Part of a small language model's weights: vocabulary 8192.
Each number is 128 + 32 x the weight over the matrix's rms, rounded and kept within 0 to 255. Layers, rows and columns count from 0. Numbers have three digits each.

# layer 3 MLP up, 1728x576, rms 0.131, rows 1635-1649, columns 432-575
171103255135084105119128177133132082101124139162182220134074152087077091153140080075057108151113116132071102162098127185129143098068158109115174186097101174173169112101103144126147155122119110154103166090085155151138152142114126094096102096121160083123136126152095105132149117126109115084136146142104140152172177127127140133112106159155147094135168162148146122124089136148110129131080047100170107178118104195154084169094194140173091
146136153134095176160199118141168172104110112136089104144144131056126112142154108146090169067116126129173132046219000150086074128114112117149169131133140168109099122138133149117119113158118146123144147164156122089155127174130118143180098174111133161087105093118129128129122144119112094080100100123135127151163127150125125076148123185184138114149071132156109091137149150098165133123114161113159085125088125126087141118164143082085144
125123134133153125159118046119110121109145111178125130115154159143156097101174137126110157135081129057061103175118068149135052127139122144140166141120168118104170121111156101107167128135090110122105184145154108107136113162121131169232150128100079093157110093148078184121127135086101134131077111120138134071095119059080142112167158151169135077092085107115149146157112081078122120137142108095140126125158142104132074114140125122118132
116141132107106132066118127121118100156150127117118172097194160135099144093117119150117103112128136134090156116141127193075154178144154172094138107119121138151127104162154161126113127153178128163117107143177157208114107137058105194071083125162175142132175106053147119172109100103150131121140109171120106121119112105141151125103160165076105133095153129157090158100156098168156130128047112131163160117128113148162054113109178148182200
112088180120170099150103151158082131151161120103161170124073121140156057126129158101138132110111126137064104164122116200129134141124133157116141145168098205098085137128128104112104090134164091136155091116114153126158154079114125177118135137157127114112191180025172109129142121146137065106195086160140119080008112142106151151158139163152142089085162196134106137152161133137121200133111129160093095109128114093189107130125128104082141
141103075123141147175081122113110118159151093172146179121122156123128079114141102150123132122105106126090194112120144209165119108130102118090121083189112171120074097146160157119077134087167129138149115111057171098112113067125128124116067181116122083141148234114103117162117078171106118138122163083071152177141180099083088099084103140140128111146123067172169160163140127155127144115038107138143105122149163140171103132110083136113113
116120168116088131123125123086129126125139071184114158142186109100142142140130100119115100125179049127136104167083095135156118134094089164109092114114122127204137178124126178108110187128051163091135181120130184105182129076116138194162087072110092175122177094132074112136107104136107132167083208131131105114099100152149036154122135148157126133084112101124142169047083106189096120115105138146115104166114131136142090072085170167155121
105141082129148171129111096129148173116096124127126127070087074154135169143086122130124139141131092093150069068154123081142102156112141046099091129073148109152051182133143138142099138101218077131107104180174099125161100136102141148150126131128148177096108138087141131087143137199106187167121073149129097118064168096173067153103143116092193137096153138154161116127142087107097132107070102129141156133169102097178128130123137132127173
122115123128118121158142167143092076140115179146134104119084134176168140112191079151174147119087097142191145102118157100110147060128161169087112101130102123083094162099143158115137140066147160166096124157074097124121075146116128142181138062087129122108148135112101110126138170201185196145108141100140163126086165109139116110173147174115199121127171113121117119149103148093223132177144078149127124092130118130134162167112119135121139
211070129127201109135137178119099159168146185162165065139128101137111111076104123136130101130122073139160117193163155150157142108094164120132155156140190218156108103098081179122113195110152153144153159144158176126144046106135127116171072135161154123132165092128132186143151144110139115141182162091149122156096152130093071103090183197146143187131134130134171110111193184133194164164104104120120079152082114101127173129138152141178078
090121127104150086102079112185142108183135073141138082141132084080112100155167115099109123093121070121178114123145114144115136076138159117105131117109127164194158140066140095148135077058099162142109096087146137111103180140111120108159153111099105096150067107151155119118102152176102170138136114143084222120125114149120060092132079093069149121171092082087106115167130114158141116084101139138107167141165147123073159143102113085138134
075140150154114153107143170134116152184139145132161088142120095134141129108170158179160149139150121131125061095188098101126172128132080128156105068127132154134117150142093125160100157148151081159112144094111151154091125070112111060134164116155169122153110137139215094124115127108151122088096098105124174104181164113199152147125086092184166162131139105086025161119118070142216134126101093125140164114145109172154127152147120156168044
128118087050147116136157204081161071117178139135156145097066099138145164171085165142182175155058107133094113134086147119172155135094107157086160164113183167113100138183128109158148127091109151112138112143146129125135130097172112175106116204133071161148150141109062177133116142090142155100148077114132110103181114054130131160097100167083111245200130167067123130104125109120100124088143069098155126112140141103191124161096104144080167
098133143123113119141094146074071178214125147098147132091145086117172087131154125056088098093137155123118079090127176135172130108132119136158076117095122112147117154064160174091056132183083140173114155078143100103099134158127123121077145120148147106121130119160092091194137128159129157080104139154207131099135160160139108085072136152098106132150116158070162138097148109118120131115072126167112124130097123165113176077100085106166137
129149152073111125166179170121144128175137161115102137092146150158148131131122159157113110023098148150136119133078112157162175128163113172125092112140146170115119114112121104095140052098105131129068162078175100156118130137161103153124152118109138188125122110187120116146140132165055090070142133128119083156186143148143089121139126141137149120165072092137146136138071192134104088176110063177113121135112139112113133190123159123110083
# layer 3 MLP down (transposed), 1728x576, rms 0.139, rows 1635-1649, columns 432-575
128115152101169114123148148128153095168121162143144126150162150193087117159133065128080167215205149156113139181129159101175097088136159103139092128131101161200133166071124143096134120074177141123115188148086194167148174134093178145116139148105137069148059102079125118156083139114073166134143150068047106199108145122098161134118133197044118119101210078140128167152078153116115082080125118096098104165148135186137094166051162125122047
118094136119134116095138137107181134118170070168175184089171054126129154084136123142114156101129124136158116060155122106158110138103166135133120156164114112172081137168157157228109120132133122101111121168071054096109156178158140161165081177082139166186167120079186111081148129099152093141114106166160129113128156176087111098076131133151146157157111123133164143149171173184113136136156140107117147041060143160082112159126148096088179
111082173101059138136109136119157167089157074089168102126156138102145126119135141089183139176147154172132094104105074086175144141120133128118115098199161201154125110149095128120094091145098146148130181143151110122101113094155100129171115152146140134119201146128113090158149149111120146160120128136149127127124153086161190068117129128163129099123166136082148089098115184166066143098113104148147089133081194126151156062123102185077135
159145107018112117162166144104163112095108087169119114138145108145107116127157106154077099062069103164116194181104146122103100125168126215097145143119232096150155134153161131168048160124148121119139089162119073116129150088123095182129077116128083128105158131119153095129129145170135155098170110120111092139137126115164130068089061093115137105149135074116104193084085110138113138187155139078165127125116120100131110064098141125126165
085103095141127130185116116170083113125157111095144100134141168130146123114097148093118069101122158097139123114080167156127141206119102072136093105132223140106097080101100133106203135135064167177109096176078146151104141093115172132103115078105142102160119120039107105135130166144151089162101105164157130173074110126175059117156167095162094153154168198134158148131175085106168139210142148155149139122143095142094127116154094123104129
162132138111150203046106094183155074113096090119117117171204151134117148127059165155107163123168182129126172132195088173147098041123106114115124096105185145096085119132149175112070095125107104127104126147107118122098126105133097176099049200103113121170148184187127129134170156139174109131141199095156154166110143130115105117113122148079146205144116114131154141074133068085110113167138111150139098140088122139095119160116162150111100
157081161078106170144113131132137104173103120111165096119194111107156136158139118060153140139146124152172148130074118091112109169130183103131121123162144143109149116145120122117143221151123164095138156194169110146118092112122105159171156103156101143127127174157091144136139108151129133078104135120079100165108104130139076147064113049181100162103162168177171156133115129154144118127074146108126104164085136112100155086098179120153134
120167151132134156138166088111119125165084097085136101049106113089089110118153104132128096114120052056112122137124111178089159160125085141153153093123116146131148095120131124135167106093138148150112117164106081131133155134111138138128182064141132155206074172132115172149116125061136121139130170145111156108140141114170070134089139090111138162149085100234127153192197181128162137119149105097152197146125166112184088143120077087095150
095085140125160131125067089134151105140103085082076131107118142097109169096116109090169141139134098075102135142125126109108164119000164145075117145109165184142180183072099138167159081089102179095101138143088122195151161142110097126211093070130105091158186150166082085097116137123164102105109168095103155062117119133166121124168100157132108138152139103166118101145111120086091137126141161034111149159128181123105125140098130095101106
159107136139116172122137139095089100120168099111145161071124071126126171110086076104155160070145102111089118126138171133095072169131127131118135136158067129171073121075157114123173176191170148144115169085135192114150122114159103092156104119160130140157121178104191126139148103138168129141176110091162115171088133113113179111130138144145105160103131145113184079136136157150110095129069118114096064151137070105170086108126098172156123
112129022153102119151114132112079150127048091100151146124166192105121064097144106091156183150076140154159134118115100078103184108098119131136135106152141103093103129182147129167123107117159084164139164118121113103114138103142071134133109127118118087103144121152146096099076165177139142163113126127117140093187155096112140131147102157162092200174092155112135116094125138125118074136143131096140133182139143124075111120131122110109111
171139119148102088147153164108164127131127103093150109129097152125123096208111107146153159130117119110102088097133032185101149148127122127145113163131170049151083097147131167168175167169127094160124147167083131121081148092134112150111100113115092143130125189117151091096072125143134160119122140146093095168143116151178172158110104182096144058129138113111128133124180087118126111121119164108144131127142069121126081160149154129104157
163125123171130088093156147117104093124101114165093187100121100104122121099128062139122105196092145193134137139134146094125178153061081193110137177108099121117087131189060164131093123146136151124151149184129136089092180115123113165049122147122084157145108194186117118090096132086152081123116153146154129116179144088150163163104119111122119116160084141125155130139108169111085171124139074153126135134139141132155146103172119172113183
109125120137099147077171130133158127126098125104081158133140204154076085131111148122159157114149121137124115140112113127127118095155094157166139122098103140144174206097186135109131123109067108169111092095105096152105138120152158058067205067082122145123130179068145101092088090114191116076122168138186136130106161121055119175134127161120149190159119167157127114152145087153118108155128129132119150170115096160105082095103113144113149
189139091125140091085094156188145108162143091174128078119130154189139146127116053130165102130168159089090115110162126074131144150175105151116158152071137125156092121115179096076175130088111144141083100121186109162119119155162123121165153119119119170120119135064149183158083155110122084098167104144130127107169112140126056136138107161134186109157167209140152105138163103131118102092148155062113095131124134141127138144106052148125141
# layer 3 MLP gate, 1728x576, rms 0.131, rows 1636-1650, columns 432-575
145132146122166185194130097112083124128161149072086145100108132109108147110142132095103131103086190106145112148161074161175063130150124140129123056157149128115137124145124124124148126124165125139090110178164146062184142123165104165169129130086118109148146126157178124147125141153135133174098101122118139040167115105095148146138073103094090112163103168087119155124078155091118149094120128026116128106116091120140095098104114147160110
134120121114114163124112138175101114135167096164104171179198131131121142136137145075153152074102086098166095161091200202114177096103163177145147074115149216167093093102144084137155146102094113155169166172114064145128131128105133175077154131089132099133146130154156072153173155148134138159100108158057138131178107092140198102127122078109151170081140141165063171130107216124115089142075082109125134122139163096128138124116196151156150
194099107161113144145130130116096165173108131093147077175113032065150121087136099126157155155107124158191159120167087126167139074122095058147128126141156119066113153117124169183128140150099144091094111144147157064156185084180165105165157124119088092112051131127081094101121081108182093128092091142090118153116138169186088103162106124136150096119153120085173106115070142123148135064065133127085133121151113149122127142123060115083112
140103103141113155089177138160155185118174120197133134070123114104099152112138115135108173133147099107130153099185163069125126105120090106134061103086153086170147161085147138153160170109096139101158143159124177110099149165124152077091138155130123136167103110147125142116140091097130171119113150075104154121185133107178107097085156125063111079162130118104120076107157167174105125070152161104104171188141154144084140154108150213192154
137192149129154134180127125096143158128112096154150138157080154090069066114128148074153086188119122140152132148133066153140155135113192129151076116090132099090151127120174112072133142126130109141142137150145114124133060086107092137098118158164133157074132169152090159148099142132137133205168150085086170161135099139121132194075083125169139158144164155065133129161148105109123122160228152100149111187089126138154099072093128131160160
099182143142123137197131127154166093108087138142115111137131128097158140146114207197109100128198126126101152191184195164138157139154103069131098182089106117117040160114144143122113102130119158209154048071222101127125187182137149120175131099116157134141132113190122071134134181160120160118166081135124160165119141149129095113150103146134113128137113048115124096089166118127150109154159163108145121202102137188124154154114118096188126
138116110165036076151103064103140117142115085125149175137149179116156111175124112101121127138106112087170156114157111139099210079085133139168157104120142128158184129125187102178139145123127116123102121136126147161160115077076076136127142174218096083121124105127148127165118083150113116126192139127114120124149125162123112085136128152158087174131144130173103142136079140164143130096103098134189165118105172098148116103068132076115095
154165175098148129116130174118145105077084069133123146157142148121173110140151109128099185156166176144175081126132085144119075069097154131109148150139197099128114109164176077153110163178123113146134173073156116183153064154130086121099078133150102140170131066092118103167088197146153102137160166089128125141070116087204127136176104177173183089110220104170144036150142108147090149116123106084128081074143156167158124123150120140121135
101169128162151115143083124107107101134160148142129131129120104206115123174123079128144149057173104178179140117112194114085158171171138167098142183125135077174154134159112159141144074099169161159108092126170149138081132127127129064119125143134129118095153169120102175113110170087181057170116171106195165165143142082093140149113150112126120144131132134185166067193124126106109168106061108159111087161116072113165128095122086193140133
108163139144118144143103099156147055140072143078153153167150169153126111128142073088120133143120127057131118122143169157127115152117169151121091094117115159142152118091106104150128101128121120120122141125093095109145116125150121153147184118133158218081162172112125134113047088208122072108094108116147145132114144162122086151128154123163083127091091100111097074099103187127203101218125152070104126075180135144207168100129194110143103
158133124100166106175071156152160165136174123147128110086134126146128124127102133122093098083111041153123148052151115119124111088114188131116099078183135116101072109112132159162124114175113115084126110117054129128141155114189122125127128133173121150082140119115136132170052181199103165178103101150100123126151107137123155104093097167118121138118163105123093133106113123095117118091188183102110074149081155152100070127090131113170161
111150103114150124155130116160099124124149103144145129097104193147111205157117119138137150150053152147111146126092149095047131153095087178115197107126113140089127102129144067090204091126092116168131092096121155112138102133139131142112127118051103132194157156123135111127033150158157101071133109122110170118147152100132075119090117097107141155142151098110143118135096169104130121138076163107148116085143112119119060092103121145159150
162129116102183144136151145128098110118090124127130124125089081142159107145131141131162131060125144140124144144114168128107109194094153137070187184126127035089052108091120105168144129153146098133054140135164150101157117105177118080142122114117141135113093125113155161129128147096045121142124104069132129139156106139136115187107083152098073099144138156151119128071099133151122139126164123128158074122141138134023129112196159139129215
129147140113146131094217199178060101108131142094111111151118148119152144145086184135130169177152136113158156149137165170149173113134093138149076145118135131070114112150142128146148151149142108173128151090196148133174120149085172134091176110162147188134123077147093071106142143089090124078140117154135138073129131198123114117106164106102089134164083110132123196121147138147174135155111101119119078130125106109209211171118146187148121
155084121139098134158162104146160097086096205143098099088146147094128142126171176133084108110129146143141161163143117207153155134095133137127149130154177092093127071127097141096122100148118168126103123145128157141115099181112152122164207134125110142116163138152157081170112169134129128114161114150107137129130109155085133185199114172133167118114110119125110121143170162093117098143077145129131147097192154087194139143152191123178091